config.yaml
n_layer: 20
d_model: 192
n_head: 3
n_kv_head: 3
head_dim: 64
d_mlp: 768
vocab_size: 8192
activation: "gelu"
norm: "layernorm"
norm_place: "pre"
norm_eps: 1e-06
positions: "learned"
qk_norm: false
attn_scale: 0.125
bias: "none"
tie_embeddings: true
parallel_block: true
init: "normal"
init_std_qkv: 0.0269
init_std_o: 0.00425
init_std_up: 0.0269
init_std_down: 0.00425
optimizer: "soap_variant"
lr: 0.00594
beta1: 0.95
beta2: 0.95
weight_decay: 0.095
lr_head: 0.00809
grad_clip: 0.5
warmup_steps: 200
schedule: "wsd"
decay_fraction: 0.895
decay_shape: "pow"
final_lr_fraction: 0.05
batch_tokens: 65536
seq_len: 512
doc_mask: false
train_tokens: 200400000
steps: 3058
dataset: "wikipedia_en"
Each number is 128 + 32 x the weight over its row's rms, rounded and kept within 0 to 255. Layers, rows and columns count from 0. Numbers have three digits each. The size before them is the row's rms in percent of the matrix's.

# layer 5 attention key, 192x192, rms 0.127, rows 108-127, columns 0-95
099:153142152085169088093131135115167135143057147155155134153134147090108101135145105222104185187135168088135122168121214094110157129144076147151144162158164132120163101091128104095138129177166114067175182149090164086172075139128176100116149113074159111166120073123119095154113140147078134181
101:103154113130107097115127220123134142115089155108108140126064128160103176110091120086134148080169118117143165107096068154169091125179106116100106158094168153192133064104179113154133136138186114141106092110117146108142146085123115101164079177091079139111152087129182140063133109185106136068
094:118169135126083051070088141153149115088085136066113165071113162160131115079067126105139144126211159168137172139131132145180135111158089160084068117084211110158183108118176109114153153164112165191135125136134119100109158151140131120180153148098115129158119100167122136089075158139083112115
088:131166125148181101145134169127111192144114112182106100060117094106102121151136134145117140118064128093112091128116159168078120116140069069173133178117094169138170131136145149124093114163113101105098105161073094097159141128151112152094058092129142164126143165148152120161098104152106161150
083:133146178068067120126147130125120056099146142121138129092102158156169156101073167069159129084197175185131173140124106145191152106112168103111107111127163143129159112107151148095130157131093116218126097098118170142109162085147149081155062118090104120104123091136141152127111117149130165086
100:106152188137136119149176075154098138122219150126110139157140188127151163189126214062130093094194145160096143114115115152160198167150102133168099119089113121111164141156146121118113137132051140163122130124106035122125156132159128108164194120149109183109165126137098148148068129123101121100
103:122138120116175119121129048150089079163118050151133158112131172116167089080140110146166080127151125152192082139144140112099108116096097100098089107159128118157133178176132146157185115135126143096110090068127101135170105100096169097120133176123142138133164183146046128199104201116134109160
100:126133157117151164238163142134096138090086170107102162142121175093135132148186127144104172139141098101146150089136117174144118147120162131159141096144160130090082082146164096173116137098166138115164154102086158144132121145169146103150167124110152135155136103096173079147196126136133124104
090:140089149153076125125104134095123137110168145076211109210130118092117125098110150191114142140128134176146147124137133076168145119147125144062121234176106121108119135124170165089141159124167160131144195136149103145094126108138138128134167140180122100161101116129102154075170092075141112105
103:120166155088097090058115131057121110107092116126094108120077177142181125130092128099132133117187180131084120150101161136174165111129125172125137100125187129151141057103117105054145125175083120153126135106125158118114123168133174075147137140111134120162115060143141123104096159156126161119
096:074103144148116164185173142106128121122124136144118135131103105215174169126138148092137115082078064119088181123148151186113123107104156118141157146124077109159103142120134179136093136101083128150110052152148125143070102092096083127128065124113088101057107161142155105113183097107173116089
104:133144072164120092160116125159092143133139103105075124146132114033130103161121108122106134118092088146126052111099144133099180153112093107162101153152120129073069129166064127193108093136133116123119130109093038110097201150138163114096142165163178135133136136162139155145099137140135154185
089:104091114148146169201144122167134160145151120181119107179214130100126135145173137184139168151077097165122098092136134105095125158135125114139152105108047101078097180146120151169092106104125083119138149123144115119105153111076104152077126080139164149135116146119085189169128152139139091146
101:133146124183088123101133147147176177066137132168140135080136113115044152128091125104190203118120180092183214096105115122116132178130137094114122163134099126147161202127172131114141134150166092138120099098134115126113131088169124068103095163172138104119141106080095115036112154112120168131
094:105145153123145120165197133134078154123152144132094124121109084157127143109156143084130098095105080104142120111142066205116101166079145077154107130064103117128084117162104157170103088072094136156065071123112097142066124080096064117103095118148097117072190213123169145165121109130159181092
092:137173113093183110110114110062161100106150154131127119130098145099081174120076180004162149088130180146099179081139119128160160171072122106128127106095072168142128106092146116097145159139073140179100090107185122135110154063169119089133109067165148101125091114102078137129134150143123181124
098:116185093137137175124090101193136114143097135154146130050119130122170142164102117098084107121187168112132122130107106160113106109147171172106130046144174123126189183154112072148097116122133148110127137121144165137187111195194136112153070166161125188132111140120130094140125139175111149147
090:125138179080111129102110131119108100123168130098135116108093117162171139079051155084156139074183194176107136110125108166179119117122165128108145147145147110134184112116159115123115162141114156188147118110144158156121180090131111076148080130140110125144122126159118174123110087138102138136
104:123172173079107100123137132125120112049127188123097133196089177160128144109100168143156105144201161145137145123144119162158151138152125165119142057100178056128148084143091100064170158154136116149134150117119122117107168096093133109195169150143102110127117145137143150132101164152134133131
084:108106138147215116143152156177104200113132131128108108157140091137118118129172142148117081146069078097081079140092099147059106126143105118149118151091079129133124128157108127131091073112137127109100119162097061123111107112120096157087130097098104162080149170139143140154146140139139119134
# layer 5 attention query, 192x192, rms 0.139, rows 109-127, columns 0-95
088:133127096079105129164121210143140095151095128141146175128093115109136103049087078141176105123113081102121160143109164123120114152113090122133098155122063152132108089121145101158080095125169135142145126096127168104103148117101116107120106131083149110076139078146088137166113085166156144110
090:127130176096164101214168122083189126112144151116128222155128169107135100085087112108212097139142120117114159171136151102113107129101131100173158073118100118115133114113205071204122109155140133112081084146122147140076106081104127153104119173085122128105185081154156119132125119154128163125
084:144101095122146132064119163138124185125162077167079096177089082102061158114104164135076175158120168124170122129058172088151092069113107129113124156137128164120134141164067109117138112129069080188128094126112159125147181182091186103148171144073117099107095134117080099127108117136151073136
076:051127115105128142161136111136133124123150203136132081076107086073129176090128110101152133092145162095139130167106090165098120190073176147100111185096096150187147125071122121129074104092173174126113122144150070156095095106137116150153089124126143149129159137180150116097128132144081123116
091:055103161109102092160163095191084130092200113148160168096145111086109159064158186114120085100140134103131088136131141122111151109139140159105074131137132117134146117118113211144106109093123160051135077104108083157101153125150136087205117112120144129151114153184156160158151138096051141098
090:145105160155185168135097065073129095099139199161082170092110164116127114112129140143156132098164141184130143108195090111136120144139115122158111129092143157092141131111177124169141089103089126079103064078112066148165098103107139124089142143244154135120142164125116123122079177155109138150
088:109105120147115167119124132170104120178104094052130128120154121193149089123138140112114104201091071172114135110123158162072173142125152157053120161129136131187100134114105119150127130113173146159127129143112150138118087141135107082135131105130095073195123180069159166049190090112079140115
087:114152101146110044108121151189193095159113117124180119133149181160200131103127108145162124109118113125142147104131100085119141149081117132132117093141161114143147153152135173072135173128188168118104214133129120143107136122207072140116132097170126107157124093122131171121124114117161189156
099:127179129085153104159160140135142086096147128153140131135152160173131090181138086137231125106123091145129158170131157184099179148133109071086105059159141073124147107150133163086058088183119125124126165145099119146106114137115112117101114201137124125154100129160173155098168085153143132051
096:122123166154098143091142147118145169101137188093145116126088108131085231119130144124047161125179153101158098154120150161130087151097150160166102194119142154176061111155133151171127144071066111140149109132134174149116150136118157137174136119163151127057124113098121067089120134148111102157
101:151103096133079113124119137172134147165181022102063108139151171152098090162109149166123139166087106142163086078084215114123115075131080140106089107138142130137133127134083153114113136122120062107141120106078122095153160122175131086118127125169113134138154173181099182194150153134121148148
091:132089073160098116115114110164133143168149136114083134108118085133124137139138183144066196140154127128087063088086074098143111121139126210081160172115136181117123125128131136120187148116104105116139110101215143080152185148094135123171131064153132126172176144080150132152125142091145082206
084:145119131168197114133116154196080084153135177199130068134125139126085140127094132137210091120145160155108130093119101152127118126149111117082090107163190158098104160140124198073062121131081151145130181148153139128126130094113091145110132068134137104159176118161104131143140149111135122119
084:117103143138058146138158115093112186138132146079092102116112096106073155097132184060076157139109150120163111182163143151132088167133189144195131192131088211189086151118108113210148107074140068107118091103121160113165094093081131092128119138125158160048155127154093099117111175180113134144
092:072185179156159076112123163106163077125089142171164146060130097088129168136124125065166119105171150166093121112149124123101105150113147124150073108171124105150107159121127167147101149055093147121077142121122149138079148108134081179143106133079127111155089089115186141152133167109150097105
091:095072151106150174145164049153100145115128132108087125169118101153146152115151122137058146084195181121108176090097155098152102073151135087090194113147182131056108111133082112179151083132136112159159112136150117130055108088131189147181086139162125142143148151123108065102122118105111137124
081:081110139083135115129137116115142133073163184101147147100122106053104188075131106108133141073161183121151087117081154124104117161098134117128129124129122111138140110135125149180092109081153145121112100141112066145112142103132145167230145150116139099105144111165152174109129166161085167206
095:077157128070125053174172131088121091098117179153169164181139139140162124113058103124194098085136137124103138118114138150111176161141125127126147045150121103129190096102102136126096125115135127098140168134112127123065106085072107139101073119157145100101174115145208137135154095131103151097
079:165105103146103137074155112100135195118124126134112126176124063090071210088098150131055164100152196110082100149136124120156089113151110137143154150128141133114170171136117131174151099087117062156105057130136158103139174134078209120146135122117169146091171111096048096155094160199113118196
# layer 5 attention value, 192x192, rms 0.142, rows 64-116, columns 0-95
091:172163067105118094180190153154121120162108132162091103075112091119112147170133146172084129093135177173082164112165156156096169167096143080137054168092129150133124141095158124176080093166138104114149110132122112109114052196108097092121086120104125126128131144107155127097158108104081150156
090:138111075182131142180145101121127081133133098093171112094119094079158172155172211237182117137117165122124160102124146105103143135080104109128099189129157175115101092144146097132138112135135152106108178218144157150164086117117112132166125164040105074136158119185111161097133087117088159142
091:150174111098110081163129110148184138096112070094076138090090142163105103143163149099142043188117142148115144193188107226161075150120111122150089144089101114117144104154168146194060192118171165089122166162129150107108132109108115147134109143112121100145125141130115070142103114167132119112
090:207139143119167076103122135151167121141180085111105167115118148138005142154174218093181127126058150088136138166122138199166061149127164105127091168135147154143111098133121105153139147062129133104115099138107130116144178125104114110112119166111089126141144188159095083140085145136107110043
095:124069101113104128150125176097103141107173139088056118183112142116136095156097156141102145198123128135103158123108158090126146067134088169156129121133125084185121095126126116138143152089129094086154037143098120174156134069098120151112144100166110174133176118103155127110127176120153113207
096:097104102083116155139221169136113174107137135159132115126085131204171128108117147171098179181168120122111148151151150070062139125104114041169181110135103101128165121110125162168119111129153128116137167084195178178152141027071146184167111151098107130100112072098148093139085158139119083135
096:130152168088160104131072175174199093134140140108067122158028105140098101102112180102029143086120132159127169178117122136109103084133135125126085137144169151112118150175100140117120135178080089153197127154152110104133110105199117157113102181073181125072155151108087149064163120167094113104
100:108133166113118154087004133168114140139114140105099078200078141146187159174082150088097067142162099145066126147157114099111146083174104113071078127167135122127057117162127156121092168173151137171082100163181134138144107115135144161131127164156055123107162161163139128053134138169155097186
085:178136079086117126117088084089131126118102131124168081077155098087132081111158140104102121131143111117199069222086162172134146157100115121122108158123100084155169211115083116107133172104156150147144131070095116155104155200174094172177112136158116127154146107075111100124160149101106181134
092:199153122045103065142190143085129128168089118143088151090119121136121136130093135058079159176149143164133123128116108078095144218101119134137125118144084116142141124134146141149153121113119135083133191093201179157084193126139091098167135158130155151135135061173092108137139081131101110174
105:115144120169095072166150109114144105148109087123094154060140082097139132147109140106083150095146173161088163141131094145115163081123142111124074123127092194122111128125091130193091159137132118096084164093157195130108067125121128119156103117085124074119072127135138090203141102170103148131
087:129113107186108109087101143165133141163129135157106139105097136155061156149119176144106108128086167100122179144120137131106121051194151131100202119116183125107136070199150117092095113159086118179148153145170127110114123148180159100152132169068137119150116129161145128129149140166059086051
092:081113094131142112128181110098127140133094168133108091101107170112087119123151136179050191124174153175106122107150124125142128150137139064170060117134118157152074112103119090149138143087167034126100119058161130158148127133112159117106133131189139159124145155122104107138108170075135109171
087:101152128115102106129112146162123173128124153152092167171136123154149114119137131135107100133108108144143145085132086113138133087152092175081159106165158151172145056111161177079135073153080086133074100130128130143140175117123139085084193143160125110136153173127108170125147169102210129150
094:129109113127122136124177126105063115135117177137037116154151182138117175088071162145074109208133170137098126093130139081151188137202124169143102141137134093128115085149132111153105125101109118085094132143073130185069160114127114109117117115153193179164084132111122064165090113111145073152
090:109120138096100077172182160138212189164132122126078147136061136142125100110111146127029150176160079118119128135113166137098118122156122118172115097079134115116133080078115099161124126090098076155150105101173162135104186128134169133100109184149124132150121143197102124163125121143094095186
090:173156155163172158114130148134091157143103140116114134137095149162127205146144131082122159182063158113166145091158092084140116107151141225079093121139128164074120133156138102144141126075079136139123123124190148119160160106128164129139164131069203118096178188109093150128119103138156122082
098:146121098059097075138116109125144168117163109174127056116103133124118129094133189124144091175065070104134155165072160121116142069104095151104099128112136118160107114126105124081158065103157107127143096086118035094154134094112089157119139171108107110125124149155184112124084153154119120175
097:078134187154126124211117114132168129128126104117124095178111168174129141121123180132094120126151180087127130103126122074142194119161089077103072142138110102125085079138149135163124164122106149120115161135143142120149135115091157125131098032126151138127129133140052092171132100116126146172
089:150133126135143114135085137113121131085138109085081161141127088095104182125167242095161101138144152118132129107116107124113106084146137142132068114122079106095047132151139090166146165118146204099124130163078135174156095136100128142119114135088114100078148123118125122114125097142143161150
095:108108084117141164121150116150118158092126145197110124120184125113122121151114098130101123110076192044124101104088123118090097106144152176139161091116140121117152106099117131116150069192123102123100158105176190200117166095119187151110131109104128146159161140164195075139155146156120099089
092:110119143123168142137147141129157120157081115115105138085066163156111173128134158156143112161123126136130145162162078127181130134108077123142123107126122172159187142151161150138159123116133153128142154193102134102147080097054190023142147114093114126135132109169080188115142116145134141172
086:161141123065128098071028130181120089145145134143122158211134077182156129108130127095157125073149106147109138180054081135118062071207146083103093120137115121175106097086161158131085174157098181094134125156158152106099103128108120114112105181138155131144079161135124103110121105134130102096
088:139097096124096070125090112151125102156196073142148134113133090055087128107179144168098163057131163098161181132109161143121093119125143087134152204156121141120103127123146095147107116108125103118141128127088116159116140168181104078117137167104116136123072191134160152159128087127084172095
100:199132164104140091143115236147160115152177106093182137181092062121098103145174156132138129142112035130145130146116157157139094141082121144130096164057125171091141157102111136103130142101110145157194088114173061112164103156105130105128143138109090090101088115086109142113081114146096171139
098:122080125113138096121163130094037148065155103155068142123184124073114102104116147082155087143108103084156153051117143071127149110133140201144142097097123112117071147102119136142145069100101110097110144106153123134160136125121094151127137120128171154108114122124177128126084103133126130184
083:124128129206102123105153071151144169161115105149164137106071167152041182139108172166140163125074149144085168104150114104112142111144103139088175130139189182146153123155155117124127106109131123137165147091129119101112127115126100083135102155143107123156112172102126206098141161159129132097
092:106168164095139116120053200133134076122134162195130173145141117148175122142054031088081120089187123157140118100111122114086097128112146175103175096136145092165086165099078212103110119159102161087153146127189168078114132081149122168151110133129143134086107103138176101128106123174155132100
089:088114123143109163148163115079104119090111129118093186134099148193156187204108079167092129168140146147139176097160092138116154100105136190143147114119102138163143150106145119117147136152128098143132102130093193105136084096103124137110140113119210144049172110105102132113128123098171136127
093:105132115151142110151162134125078097122159177135104116102087112136072120106217155143114125074075124104089128136080151151155142198100176105131109143129103170117199110122144124089128106126155083148150150138129051124110094135140153035066100178145120091153126164135147164143153198121122134101
092:163145126168122118156178121084170102078150117094114139130088130126115101105157139128136086122114172086135078091104111111126106078129136075198145174116132139106168139081153147179151108098104131062149124109099131100076117118150120128127100203108130121182133181066143152127170189113097135128
087:117135115101105123130116087145111161167154101182095069139174158146175142083117094126134104128175107114128142163094097107106178140169134131170066103122160033105090178087146130134156138227086151185134092154134095151144139219129115116134105112120126143113117157161150111076126107044129137144
089:125142160100170126131125123075090075090164106066121145140185106157131142103087152113158128097146094124041119185079087122133145165116159104129098141114125126137106142095097163180143160114130117139085147123120187145108156055130126115156095119078107093088125153080118017143124160121142198055
094:130118110126115130194099168165076126104126148131115150157177094198218190182138066139172112169169093114132139117129122156133120130134126100124114144128052094143146139100135170127120186083151141154123099134192183125123145054060131153150141127147176126099136109119128148132099104161178120143
099:162162141082166089132168092116161139129093105158109150100132074149103098106132126138057125088125161151105042101109099164179129143148121057150126164143158167142132153107111211123157085138072068119153176120141128105108166080138102102176104157115174168196128146120100130110214171175112118116
094:138110110091201089133161113072140163128158123154068145062136109123115087076124123041155176140145140121101156181095085136164122070126170146148107111134061144126128147065080148184132166111145077071130077094199170098150150078091129161160097138111113123114106143076159172124118117116067119158
087:121070101067125070100119148055106063124121146140151115071160081098161128113100120163185154158155100174113177127135174139110123111101099198125156125122116112194099158134134117158096107104139130040100120151137127115114141074153082142216106159125104133104133126118155159119161102180077115112
096:117152161135107133126065110173171110171152148139133111191110158133092133136082137127055126138119079148109095113123179094100144099176091134052152155165198094153104162166137201120105119171074130121139122129150106033138110168142082146169106111154152172078144131162109182158142164100073079108
103:159121110112137177100155120125085084080119151110125154092201145116160101144153098078202126148101093145129067105140108165151127198069134112154152119136099137165172186071141095161141137093186078107088118118134096157109171097127117145119193130187121147147178100108238135132145190121160158167
085:106088113109104115153174162115131146103170146122087084152115162118150153108161130144175110131143133119107121048087164118095090087109118080192158076119101043098074075098151076204122113067084123086138120142111108166117170071110138172127152149162112151136128074100161132124084126144133069140
090:084120163089110123131110092054085128123113142179088069141136184194159127118080097130142127124115109130106182155115182070111153136104131156129169137086102107167124101190176113114102136124144071120142109127177064145154146093147109138085133158201088158094118090136054128091103130089135122130
091:109178156080180084202140208099120156109150157125096179128092062173130116106150149122142157152136115108114117147144139146108104142162089141115092128108088176120184128081136130156095124079080095130142082090164128073126164073146118128145113160105143123106150154114135160145114141163133107064
093:115108115175116108141118103166136208138184065105118220128102111137107087125087146128135135057174117116193098128100120167116121125159154148134154126143108135163157094119131160137157119150109118127139131103097166136116111145123138086119119152081158149152068180152127156169151076102105137169
078:167138160127182100157106126112175117113085136157135189124128105143176114138113109076094107109086065161159148164077150141157173069119088114083098184117121187142086131120093094123126135075133097120138016059115106053173109148125096128130139163198138095114095175101096093155090150144142166122
096:178149105166168139106108138137122091115152139125118123089180139070136128186124046101115180107124179170139123089066112150143155159135172133129148159154117172158099133168063099117093149113130151097096107068090131134088114172161100161124152097151164127073146082079121100183092117104133134074
096:148075168079075141139160151116116188112152140123161153120095123112131097085084111139134182162134107109112070137123176100117096160132100116131155069163129104103154119113137184087160103160120090092146103096171145126118189063164110137192152131079129158122121081129139149074165119173105153158
097:105096130129131175140182111115148126100159152156174135166123160159159146175124074092127095137144087104131126135155087151111098097109154094106189104118136137099151133097152195118109163111123149167098097151155173111146108103088229146148108132134137113112178169130122098129114141116150122079
100:160116158154148137114110115128081092094131191111190114122129164099099138128179155151190108120118107142092128140078157141115146143100135080146093161138079148109065122149139095129141129093142137183128156119090082122097120122144128112136155109201133110142109166065124151121111130164136161128
094:188133109077127026164129166088141167096140138117109148071088092123104118130166196077150091128137142117133073149112103161142065106103117087116116145139116193129139100104133132175126136119073122062102078068147139120136162116152121109138119197102122140121115152070130149137127138148111132123
095:170126090069139117116089182150162116140135159107065123132162126134133138158147181139198150103127200117106142155079151149096110144101086120153085055143118139118065074106125066132162099181115117147120128149104134149135111120097163118095194073148135138107155172164158086080099095170128104170
085:136147126100134137100156141168089183104145144150223132134137097104098087117169105129110195129081165145079109154100105114167107151136085141076126114111141168148186093084140178109110106148160097109162071092175142108154151121141125142141136180143098104172067121059219107158154179115124157027
091:100092147142077169132177144111053150120152152097088169181161153161127162133122134136134073141144144135126105043141177154140173111143157110157137132121155134095112126093105172147158102082086083178128150109128113125103116118104124126120144084114227192196084153141102114169082136110090117155
089:114100129152073151108062050145137143086130131110160080150131138140134157106129096114102187117095139139151143062098151032100120154181078139090101119179090126148081111121176168129120156123094139098114138127158124151136176148175102142128196128153143132110128189126045160118170135083123184096
# layer 5 attention output (transposed), 192x192, rms 0.121, rows 64-116, columns 0-95
079:111120130146157118104074177131130119103143157138117176154069114121059118058110163064136120141160088040174113105116094160137107100126096155134220081126135142135122096174138170096132185124131154157120142103082134178196186109136143163117167095136095133162121083138120130137151105083124072128
090:162133181107167100061102109127162134179144130178105134147145134195114064155105093062141140168153131122119078170148118138146168135159130111091169073136080107177121148098124193101090171146110124148149108098097104100056158155120112160094085070155121161119128129136165135211147137121173086113
094:097128132139133177166116154065091129103136152155180109161193119098149156111111127178122169018145120113150091113096100053152146153129146097096095107191136153123091123101117142106171099113079135106121123074124123136124133115198146117101114145153152146151139151102116149113146123135122143119
096:073136156148105176167161140104150168114088166120148087142118083120215151075133071131049141102133097132137062012105120100076158161109180130140143118084104157108137135078173134107128113151112100172121141142176150140110096199088159109092160132166131154152114067103187135085149098136111103206
087:154141172109128164087162105145111122112123114157149132080135144152187122125122066115197168110167105110162077148169085151161110183143154119113167170090091151075154135130142141068110110161131144145097216118145085094110094145123149107178131129105156113096081145137105120173135060136134152073
081:145118130174131125148062055114123091166100158141086203119179116063125113165141134108126096069137154086118113119137122162167122135140136168105114132147168110089102172151149124098140143133148099119115105186060093127127144161204091089100186133175137128167187141160093176151160080142148136160
089:102096146181078107145098065090094137156161102129200170102144110119148199159180130125139100177135121074134107100154125111133149172143112115150170128108134172161080129105133139188143121094141159055041124108075164181148153160078118122135139087159118109203097143145068130203063169094150116162
100:173132102112139124123207081103112168163123103132169118083153130112090121133146071137176191117074096110159145118129095149121116185129122126132156078121158090145156112174082140133112108127112102167154109086069139153135160164175129128116095084114182163116113143116063106195127131081071148068
092:092131116152132069149087149203106120120178161132095072187125110090114184087080159128111160105143096103083163039199069040158081078176171143099153146128098171079093104116140175177125120119117109127129152147162090113128135066110139096097116127098142158079128157158129202158172084150134134117
084:075122103150102192132097161134100132090146174139147137138164133115131189138182121140145149114147120097142193148164140151116096067139168123099133158138159138126070149133122135082065161149160085088136091071103075096175090122155152168078138108099130118084147123077145123068155175087135105113
108:125134101108132143081139143146136126118155138172173138166102173158094123095144119127201133135103096104204096126114147134147104159121130136148191145104193084099127117137184125077109086151128149169155057102101099104183155135140173157098121120129139165164147131144168147019101150100148070092
076:096123147128165158142127103047130106150084095139191125137103084134205097132133107071112106122123088183134106097166111142114106188106063117162074102170132153141102191111130143121117128106139166058147094067122136148188153154118122147089121122149121186128117190075088107094133107078162122180
094:178129157139089156112087161156108173136139118169143144131129078156128118135108126058170121121079086038143133165073156151134138141106122183088191153133145116100210138129110152128081144127094216118168123215071142120123149129131112156145112130125104134121143085125143137111170096160100127138
081:179095127115172181096144138056144109130132145115124120077101156151114128168154130141148143152109151173137121175132138102131142132124176100194105113058133132122124173119112096185170181101145192112147127135118144108083067155213132118151085147065158091092123100166134065110088108121093099166
096:090168102107137167109097089131172169099148091121208183067096103119130073175210111086210162073104063150172160118126086142090123092028086094120129105106130145134124163170100146097135120122149137163181137137157106093186100145142121151176149145141081130095144150163127143064149115093133171107
080:134184132149154205086142122132088081109119155142167130158134138153139096134176093134150151142135162149092109151145112126121134121073150136087147154176106140143118152135145153102122104187121169107120149128136107142181102106156082076143186113120160120099128126069114095101157139129126123120
092:112100120117077134162153148145155159142139162157110192096124158088104106127143070157160114091158089078113107152147143163120127164095145058169117101093141145228129097113128160154058106200140170102119170109085118159115125158093074177144111111144081137097098144131136108120096151107083167130
093:106164170194182200094137130111123100105072111098160162126145147142125123167125094126119154116150133166157104081153122130155110105145126112155177175158123143044146127083129134158138180152086133153130133153087169133119116177128163025138110109118113126103128148056091121109211105060131120056
094:114150089125153119102129154119110133117134157168159139074139141095127126111087120150156111161110057126070091150141122165156095114101143200226186129128175129145162158165118126036132066144090099163127120128096110137137070096110145183090151188133104143115114122148213157118128124108135108138
092:089089127111115105122130112130135130156147121104204097144148106111190048128083073142114133094084125067148113178140063104138131143157135142107122104093192161172125118145115167077112149127125081203141154155179138137093152151153098127150117098187149136186111153157119145111111173076109073110
092:191174141165124124165075154112141093189127144075121166142082131147156117057112130102118126138185114219174141097147151133173148178097097054157097106127172159124134150126175156163117150066106135147129116130089105087097089177146071154126116144119167130131098113130085177108115109099094119141
091:146132128141094146152141132114134107108135111130155137153224087054145057136128145135151118115102144164124106088110144116112128116130132122111126162117102109118080108108105124087102176185135104114153133070117093155102126192185113163123072160125151098152110159115152112131096153127129115035
070:118126112183116081149168141128148148094118144119153072063100166121124174075147176107066107132120115130117074110202116118132160195127079168085166179121120112108134177119108107132191117123111124118108128111142153170087079143203163177146109095082148126123135141147150175138156160107142126172
089:113144156180100177168156110117182154098060132114090113129077126182150154165127195065196045136092111138133148125149090170128148125193143167126136056123132148156114161088087110131123126114127102143121121124158078128116166087062146145101128140134142152155180066104093106066156147180152081130
106:102100136127118168118152076146074114106115138114087080110154209148135172150105124135093123125148156076138175105119092082079149147116098091108142143176072135177118131142138120181147119146149129128062162151111148131091098132138112130089081115137128149111131145196122120143165153103158070099
088:146129128137136178148086167165195140222092124067178137162112108183108128154125066134107141141177148171120143170133115157128095120143133106120125129147150133130139140107126137137127143128148125192158150155072137118101097098148154089103081093110117087172142129111116141146147149166102130088
093:178104105085120158157126106090107097126101154157066118103123108109164084121160114113125102124106088099168128127122177135120102126081161104117083147138107094132113076155110136135160171175096157126125099199120155159232110191130167162155180140112092109065127099131145094150103086113201131154
095:129102133134134150114162085149131149091087111068146118114145116110079144087181145124155106145096107152156201209141158127148139081156111118140104135116155176091235119159168044137081163104157079112087127101071103134161168119151115105150120073104137068135115103145087168136142172082098159144
096:122160104082131151122105134154148094175155125172144116100156149112146000079174126097179128117085120069151079181088183113135092138128168147130086149131174111133103128156071177165099110138141185090104137180127095130126157112165082084143131157180085108183129124118151168137102141146100184149
101:159119108136104121076096157105199127185084102134173129192106154030167166155056126117137106172159102142197126080139120128145107089076028130112164163107151158127096138153126121127138184142106108109121109127126137158146192119152117192108127094084128154097106144080122134114123104100121124148
092:104099132119103128131085076136105145155131137100126150144157117107162128127124080154087173148175162162132174197124150143144166176119118175099123107160115105115090134155135109140120098116205116159134174105188106142155118084075165117138140033165115135089103108152124198126092096209159138101
090:117140141188179181127124112129125103113091134076135163119091139147102116147109172154109109138117145106111142072182204149119125125129154147112201119167131150150135046101112139127098082025145089121119179097089171069154082056103116173122157111114129141127127129078107112147130147198125127158
084:116118118112097137139133063186144137158127115145137136088112137114134080152182138116099116129109195097183109075149147132121169054147132136109140134137138103084137142116134086078106079091124130118117087156160112108131113111153137150085210140226133126120127105202169207103099092137116096181
089:101151151106152176115159132157137132116141113162123123109096201071101079128106174145152143102121163120154102170171154101142116123141116211128162143103182111131106142097117112124167080172099141076106174132074053110164094108255147121099147128097135097131125122132093109162178122139035163163
099:129138132186100161154098164119135126143174134160142120167123167123129200102112126123143127159118115170150214142152187104099116131112155159072134129086155101095133085150129107143139162084172129127062108144111132154155108138108166155078164097107093078129152125152139152189092125075117093130
092:146145162168068193139112154158115073173136113099126094141117112133176150158131107151111118137080133111124127085137156099102166191182137149106088142131203112095171097152168137123103113119089174167149176171049097170192129163126141093110130097146121143131163113151142083139084160152148112098
082:150144174154083133101127094151178130151135076104163106149149113140101095126188138093089160101098113128147076184148050112117127117175131064101123165125151074051174103085137128120129173155117154122166146130118108100142103145110172102076172140149137142133138076157156119165146129112174183138
102:148116101095121163146160169102072151078126141119154092084143135111121148125156091105161121160156144115126136158152100136157082157114120091178156142158090146137165108097090099160109131114143060076119140131113195217154151127115138112099145163119108096145127127117106080141156046124143164172
101:111155138125161109178123132153121148174223131111136136174055092123126154113112183145081121161120167121166158149092141156110150101110157158106112128120140094132069061131113145110125129157112104139152139124138141120157123118165144083142081118124104120094115112116080091098107080188111101080
082:145120141142088135122114140107130141126051128077132144158122110150105109142118104188051125169143117121116107203154101119129126147148120174100133128112174135148191179126150172029116134167132108160128156114156133108165081145097091053112178084143148114105131161142098091109203125131120167161
096:147150101110121166120117156158159129192102137093143116144095112097134152153184144174109159114140049143163070090102142116139126105136048155153107121163108127111157171105102145156139127147138169129139120136155134117088122145171159129156150109063172126164147193094166118189168100196130115150
084:145109145174145188075172118149185108120130098124139113146130187090113135128168108132115152133085133135124103114102087120167181127054160111083148101105174105161117114106111111122156129147158169119096153132067123186145126133117171116116168089150136090111119143156158048126157163116157198208
092:129147102090165138145158132094149046130068221152177109173129175145148138130097094064143131148108164155052119098130142083161137160098146134134092077089162089067090137141093090138102136120143155137133146142193079137166185100161148156165127132145152063120114116105137149178102160187159122090
077:103161087138097171136142121151105152118179112120116096045125140113047156127145161116162152144078148187087106091136076136115106178143185150142119093137122111092163132091126110162173118135126173142135158207132144205115171153141128072152125068058099169151220108095184143076154135118131094088
090:096081125057116116157174164100085166148154126099099152153126140154114166059118181118167078200096110107132129112184131096086075122133094111107125077061116066154131140103175149176134138128113141145148111146135145130140173091090119144129139128118135115146120114158188144062159154110077105143
101:081176101169094125129069152117146122097105138137118121163155167141190166173180122151112087089107139182134198133162119147150151109072169141142135165114128118182085115153121090151076159096136148139111200194136069099172116141088080089079138144185136076166127163098097119149113116106139094128
092:121173119122157132134107126144096132194091100075102102079151107090157090085143078167116169088125198121147105117139156129095135148127126184150076107184119101165113175128148060136154092155150141086133173104096155152137142088138059130157133150117150112155123086090106183089114118132075114192
103:091111099065128104090122119149163171125111089124116100176149113175137136133086098088059129130095088108172127116153121103146105118112084146100159120106175118106158174132090106132089126139128127087132117159183156132153164145122095133130099113124098165106109133195157098124103145105134133116
093:041103147161098205110149130155134123140171123072138102165160147123170173109122043124079169144128079198169160126136153130116143119139189130152167154060169020124129166138135138166166140118162121151135153136130108161143062133102143129104116089147163116153130127160090121096145125126138105118
083:124092176175126135166165117126128137104159097111133167116108140112102100089098096111074051129103054138159085137161116116155123094169202124110136148105144134127144133148098158127131171129068197156146106109108110136098132182114053147163111148134097118150108077107115132127121176079120114075
076:117128153142142137178121140088159118166128116088073125088141185159163178134092184127146066129150062118195156049095077154102156120142161100123112164170112137111147162153141101109150147105118124146113193151131100167119121138102170099116092114115143152076157182144075127062077031129149085146
100:121177115133152129119092105171176147142140066137157122108120109117128087162124098106170151138221131091125121181082116103126087171068146111143109130170123092119163162129107071084108119127118157157098119152168137105164102100125118135121136139123081098072152129123145144128161122165146144123
088:128176119108143092167175181111134114190087149154063173122146169104107128180160152165154095118146085130165112157146104167171134099073169106158187114086197118150156122118092112167130067137150119126128124118152170126095083117071100140154096142089143124093150057115177101132110094190112096190